Each number is 128 + 32 x the weight over its row's rms, rounded and kept within 0 to 255. Layers, rows and columns count from 0. Numbers have three digits each. The size before them is the row's rms in percent of the matrix's.

# q: layer 4 attention query, 64x64, rms 0.315, rows 0-31, columns 0-63
# k: layer 4 attention key, 64x64, rms 0.296, rows 0-31, columns 0-63
# v: layer 4 attention value, 64x64, rms 0.287, rows 0-14, columns 0-63
# o: layer 4 attention output (transposed), 64x64, rms 0.236, rows 0-13, columns 0-63
q0 086:123125092081111120102070141081099091146078189119118122182083134176161095125120097070175094112149160172169140156130117050112122120128117175148139074152128136163135138149142113137178163079164118
k0 093:119125122105144173128148158139192106181111068142158152164108122074208156110135105130103082130068098133134105122148120123062129172118110104064138154139150071133154128163113144094192077100127125
q1 116:130128153081077147153147168091139116145162133121168073081149150095131206131107142107174060169082092078155126156147109116166087145106156111146098145096137092141113134080152113094167099180109176
k1 108:112119168105064117122143099086125173132142085182151117137145159080049111132143139155168125114139153098092090142093111160156093070163167121161110204097085132175099168097138104126161108152103160
q2 092:155148095072213151074067127095164145150136129133139110140087142147086116151139111076058147121135139200167102134096110141077156121110128079119106110131125118113133216159159159130123120131161106
k2 097:155076105174154086111096078169109096109134140192121123090169089096039077171138152102128141115160150150144124124153115153166134096133165132200114135160125165106169155105114158108071133147086126
q3 096:055164116130106183134160104114141063157112139125212141134083103119154076183081110099114106101092136124118132116133118117075141095106141150137165102164140172122101119162111172137188068108145088
k3 096:107111109143158171108110130115203129180083053181145148114131118084127144128124143159103108130076091116133085137118102135120175168111109098155130187128156055124130165145116159072147101149052148
q4 078:129151137167098159199147128149186139128097110106165081055142137042121127121105195125144155128053092136136113101146084155110104077148141143153118180174115134150142110113131168178104117136107114
k4 080:121115158161109086101080105099056142085146167144135092115155132182048111132142140127133186139181151135121135121095149124206118089137122143196110131101102162129087143103161108142077157185138130
q5 103:186114103088169175150131130127177118142161175118179130117114152094136114203133151103065080131088115151149093099157100076139127126053099127097119117084165111114134157135130136110204135122097177
k5 099:103078108139132191104139112120182114166095057198172140113149101086074118122132146134115122127081119125085110103130096200097151114142146111147111183118140080107104173109107141072115083142073121
q6 095:115144128138177060092091110133144088119093135162124143140114089115110132150096121091109174073146114159147172102096137143142184128075204075133142069174117167116169104140191154122114175115150091
k6 113:163152094138215074136096128161104092120159183101037142154097134192192123137139093118107087143170165129133125149137116110154137161136130135094138055165133124135147103118094136150130175133166108
q7 085:118136176140093122099144168140053106081085126124149097163094169133167104126179125178169075163108124162165159156149159163170099134128079151116091101107056172128106133114150086106088134110084118
k7 095:099145152080073087135157145139160145142146099069158170156137140123196158085128144077137138129140136115146150099131134057082070151135093142100138094150120109122103048136129104160205121120181114
q8 111:086091117132069079114113143192115138112106105125097153125112116186172138135109125132162086081192128125134145124150127077096152139143082166125187107135118126144088086188112056091164122067114099
k8 092:133117121110144187144155160119217124190093094142164164149125124100207145109106119148103089144058088132150104121130123126083130173132110103064146146131154071123149149132127147112179079083104125
q9 091:153115095160136085163104160154086122074114166146093102072132116167111135105159138182148100158146146046123187153106140145149105112120094155148100088155122171087145100148177106147087151131135213
k9 106:131176146142112113118159156142086130102183156032078126154109148191194143118141107109149142148150135137133143124158154065137107145150116144055133096153130135132142043136121101177160147150174109
q10 084:113131155143094095127094090165156091134100144145134123187138147136157129129056103071123118106138114172159122155070122182128148123091189131131130057093099143160101155099152132098138171064121051
k10 099:213108128113187045162153128132138118144093132106135138180120120075158156116119103172093078149172163156146120123093131119131117142115143105123157074124091060151094137141076120128165173089139078
q11 086:137138135147135132189158154085165138143124157166144126140152116148118113113090135151203059131108116161093084106107131113185163060146147123091121157111177155138120122104149100147093059045080145
k11 082:149103131160124066095108100114076175087160144121120120088161103123050111118104134152132172126182147121116116136083146132159090123134162107204088111139089190114102152090178098149083173173118126
q12 092:154118178107156072104111104103102075140147131071167150179134098128126131121105119125075147090158134131135134165077133149154137162104138066191101142099082100185101124154119154090098193182170104
k12 100:146157120128137117183123134158104086149130162090073129175077182122200132138146107120158102136171164136100140123139122092110136143052179151107155083145143126147149117136094142179178141096217100
q13 095:123151149105102123136142171166124170082141128057042130099170099149159184119155159103109145153117155058142162106120135136134151155159090180110088161133166127073133092072096096137128145111144182
k13 087:136097096079132187132140176132171113172083107115156160165099136141186135099145126123144096135098091107142120109160123112069100166146114095019158143096166083126151117154116136116172076078120134
q14 076:058171167129079088172174132071080131139133122127105134130139157124132175083098173103186114145132085077129122097169144144141128114187105127118122136131132182133082077156161146201135088108147147
k14 081:151135105098091158100114185140195138176105103086144182152101151132204126107138112128152093127100120113138128159099118077059120175114098134068147146100152104150157114135135096110221084116127135
q15 095:158183191155106112157175087153123106165089107118101163180135152071155132143135139204159123105125107161137151137097135157104088133070164155136104092088109088186075104115103097139101166118157101
k15 086:126124147099119157182138136126173093170104095099159170169141122076222176116109099146099091137111123118082117127113130132106151168107133096147201116084138089161105142121088166091175134071157093
q16 094:133147125162116066119068103139129114133096147187121161108073126103105134152100103079089139132175088115133120134123160158096167128113178114211121123065114143140125178122154122143053154079170086
k16 092:185135140143131060132126110155050122084153187066092082126130149180101111135129119130146150117158165134123163117090140126183128108132143141169130049155084181141131103109126135174105190161137124
q17 080:147139114193112118169104109173120109101115159169066224124176076065119133135146115135161132105151122107141096121179146177153129099152176125185136150152110131139149127112110134111050154141079130
k17 085:138157148142120068129132104133053148066175180099086057104148148190107112138128130126131166136178141128101174123107140143189133101121133154150125080124090202123106124131143118160084181164149118
q18 100:118095169108164104128164093105083145135157115096048085167128083142148150043111147126178140104154171127135109111119146100165074076146119115111158167162153139165098085157162132128148154105170182
k18 088:104144114112118159137125186113168120151128129097143158152104141113214146095113084113139070137112115134127101141143113102061111203096144124030133135117166103147178114154082119120185107082154149
q19 094:098167101127216155066116124069201117099135101134145144149161123129090098185118128130107122164143111183167084114156120143112115145130100090097165152115180113110124142154102207103098106154106094
k19 102:150097084133135137119098098138135152141132134227120108052159127100039108137135152109108164116101132104101131135118132183141199073129110149180123137099126136109139179110148121097077124135062149
q20 095:114182181123104171133166138084165137100141104102166167160126183122148136148043149171098097127066118132141088111112101160104122167135151118142138167067151046121135119107133157098130117097137066
k20 109:148100107112147156138110102124162143172086101202174149131140114053066102136133145135094142117108088095119108113099121166127171101117123111167117154072127085149092213092119117098113105130045131
q21 098:104158170131090082107137088104104096146161117153198115125056174105168145122066138095133148152096099143126141130157119075117101175117154138136186081109090134165116162139150118140143153090162044
k21 094:111117120098138182131133148129200142175086086131151176201119124092183152117137106135104067120061110130148120147126128134066156153115100152112149151110136047149119124144097131106207091107113138
q22 093:087150089055124150097132148171158127151139160098172111103089172164125095118080150053103124163104103143173145127165097147060175141158061178130119136105132093144150116154163103160109096116115101
k22 087:154092113123150170107121134112203133174067071181187167138126133078133121134151127129094120105069088120166099108128114109089123151152095112107137171116149057093145166124109153100176077096089139
q23 088:107126150173149104102194124144143152114162133156080124120164144163093137116113134180120140127108150087143128082127154148203100094125179169083093080126194186111097062159108126138060103133137139
k23 093:138149102124139128136105140129073128071157183044078131134116145191178129078133096128145136156168145126145164140177146092107117157153111145071133100143122139124165055108141073158164195130154125
q24 076:129064102090084079106131118132139089116129123187225085089134140142118048177068136165130089133100093108141115108092110105135147128164116163159148131141128182138125135099183142112143143154111086
k24 082:142176159189133072126120122093065141090157175102078095105129152152068122117136106105139151128176169139136144148115156110187114107145157128191103103154070157115109102121169102194100159173151124
q25 092:124105114132079060069121125110100071121140121124160091167101118149172096144127116072081135112137115146183144116106162059123131125108102158148125114169089212098135126116179109155134127049163128
k25 087:120140125116158166129129166133173117170094113101147183159098131128209130103121121104131061135095140137160115114150112089060120188124120105058140120159162073138146101169111148113214087116146117
q26 098:168091175124154153152143102194169140104143112115122143098118131097121175150126146151071111098150089112087109112079092173139164136107163055154128182062130073137107166153078091110131172161139145
k26 089:135122148156112086139114088109079120109142182131105085120166124152039108147117144156140172120168154135106143113121150175192116092112197138189104091128091160122111142073130134143043163143120115
q27 106:135147102150066134078128090125108115112137150146116124061160146131121144171172117080095135164128120138195141077128181107126159121112115133151110092119069205086112111166113177076103138204114116
k27 095:094156156116114080105125164152077113101127156077091091140084145183187106119178131089160125134140144110125168138187118112100112126163101191099147088162118172111158058144145099179163154122175131
q28 084:129170150146154125096174156138138161113107098066119126173119156137136139031123159154103175118117121087107192095133107179128138173109113133043105155102144150096171078136127142168097127163156157
k28 078:117117098072159203118092144131207112192080105159151201148114137128143144131128116110114129119108108120144105129142105111081129144117118120079168132128188046135158127131105136074163093065117130
q29 084:154138110099127108073081154148087154087194131144146121076138125115089118078155148146075128109117136114189072156113108142167149089190133127092108170137110147102136181083158156151101111113146208
k29 086:140150144154118072138126118134063149083160177090089091119142147193068098136123135094147163140201172141148172121124147104171088105148165150170093106139106206123129101124148102155097160167144121
q30 115:113110093182095142172170125129155121136147138125151098111173097082103109234134092155092133155131094098104124138138144178154102107107124126207079164092110148157112081122081154127161122176087140
k30 090:147152171147097080126132101129027118080148162092093080079129159168082109124133148129160154128183175122105154120103137119179133098117137148174102100137107173129094127108147118153077186173165142
q31 080:165179058152148129132097101126165082135168130122080204155190112100153156104123087085123113132136085183134137136140112129102087123156138123085158194155138094132192085142083102130120136101087123
k31 091:101098117099169213117115153126195132170103100195160146124146132091143132146135160131083100135081090119113087135136103167094171116096123102081135132100166109118128188142113173050136098109087109
v0 105:161152092160116139115115132124086117095169114143093138108201092152138122102162037160103075077093170132134105133117148140148111148106103173091141157126107180149090143168097064096160084171163131
o0 116:154120127111143113157156124153149108179097127135146137172055141181157117177160126111123133092126119054154182090097113147111123154155139117141165108056117070107107108062113138136183069179150115
v1 107:102161124157171065159078118075133164156130150132120165160128152134129115090075097160062150071192149112155145105124117171127147161108104090106129105140137128133104145139152118183102045144069094
o1 106:072135103082079194124091121106088125137096189087153099125152192108112168120152145129205137115111148129117099089148130098115085117105163135165094189110141114172078117104152163117154123139191130
v2 111:138188048118118127049166153107134130158162128125161157085088174104173129141108096092155150123098171140135175074106127101106124115161093153162099122143157133175118098102130189124079134188135149
o2 100:130055118093124160184171113129149172055149138140135116166137126137160160120110088186136133133146135135096074167085090172206137107137187090097145092137105146108093135110144137151121075081102117
v3 101:152130093115125162145084192147152111123088107089152100159089135130137112183122116140130107050214124129132129130060154134131092078121165117154111150182109133104137069133128162069103154171175138
o3 097:115105108164088154127160096147177200123154097139116152109209122106124133122124146139136124116159114142168135149143148160126157159138029138092167092091131110043088133126129093122138120122053090
v4 118:136153143084084058098034112162134126120143160147157130144117151116136125118104140168098134136166158036214134082141087150155173116130143144090079127115154119114116132142114128104172153078120139
o4 119:147146141167116147147118133143132146140139109105112131144123065109134118150142154150101171097117143144000141139125115097126141128094072159139163121136189080120104133141126180181075094128170100
v5 104:141149141144120076116111096095163087075177152158114140121150088143095152109089093164136100140133129096176105069165127158119176120114173203031152118127130099100121155159149101135134095131190116
o5 104:115147119146118088140166151114135101153162127111202115090088083133122148150158197151117169097093089094112154105059126091155185143148108169185115172122116112129079189107166149115100077092138122
v6 067:151198096117176155088092144100128102130130140129158218135124109129130162064141112135139114094132174106119147156075114136085118119133053122096156167151105133157125111169110128092154052178086142
o6 094:149138098131119099142160092138053138119129123092129121131165133151114109152091129126163164083196204158103142116112125168163149139139150123165068126066116190089081091062159097167138144142140091
v7 114:164153162147157066143093155156125130188092097122102084128160160144163107108086112145084071086151146164183102106098169108180141139124135078114113198092158109131085134146143096073084140143157127
o7 110:102170177088075132164148124136102111141150116126096080169152136167129149165183163176127088121158059118089158183174110162079105132094031131140149123083149113118136105113135121126120106169119100
v8 118:132114190153144122195141071070134109148085109144051138129134069128112173115142132112110119098090158115131102104103180156129142073102178133102150105105160139099147087151139124204153106173141173
o8 112:154100134098161159126100123141116105151211137179176120151150172121054153119163162049121128125116148155178160120133092069141129143120109178145122160106098121159118100112093112141154071066119086
v9 117:164165166110112106140137067115113138169145162130139164092076119073142189080187130124127164108138130081105159139146123147072090101150098138141099136133060154117153108187135111119155077173101064
o9 106:150116065114221147151137165134100106104154155085118150098202119117131166142096216124125091118109147145123141062128107132096114123106202120103139157086178088122113125111160124092109105147107143
v10 110:088107114118178059092089172164127120152169092134090091137236136176087120147095126124155137159133097130145091129120082112161146134140128115081141107088160066143096149128164107190114139133114141
o10 115:148164170166090139159107135116139086120056077156187102188106112101176147130163101118119124119120115106114066128098077132112168140122111112162052182153104123133097136186144162171144101096139164
v11 088:143174139132090119155133094128136073103134150152125153165095155124123112104115193133101175092190141157193163157098123175087149119100123081142107088187093119075157129040124152164119123111103103
o11 096:049110094151156150091137150067161119134147147104166164083159110126116108060153149159129120160075129105084112160159142131147137126131177098122138165141215133092133059181097137090124111136155134
v12 104:085074137119085134088170168147097212106115134135119088072135138114131145114122197112101115172104176118136072130199141080125098155135160185114106136185159126142115150138095158122118089130172132
o12 108:157210095107130122134054127134163069150142139147063162135142145070131162177156112095124126151139123111122121165088136183153183132102155062134136102117129155117122102081118147139049153125106100
v13 110:119162110101150114149178083099109100156103142122166149081123106107162166162177092177184116163109124126095108100145150087085130075177117147155106125063153134077137152210176137154114097137120168
o13 113:199117140113164051134087114123111162138165164128156128163157134105169141147099124104120093117137149179184194142078127093109050084097155117135131117122112080184106150182154108127107105119116092
v14 106:173181164154127161131109166163153085093153144171132104193120137136136091135152158151093102106116088099127096127077093140111127156164099169109113195092087168099120106084097102125130197140121056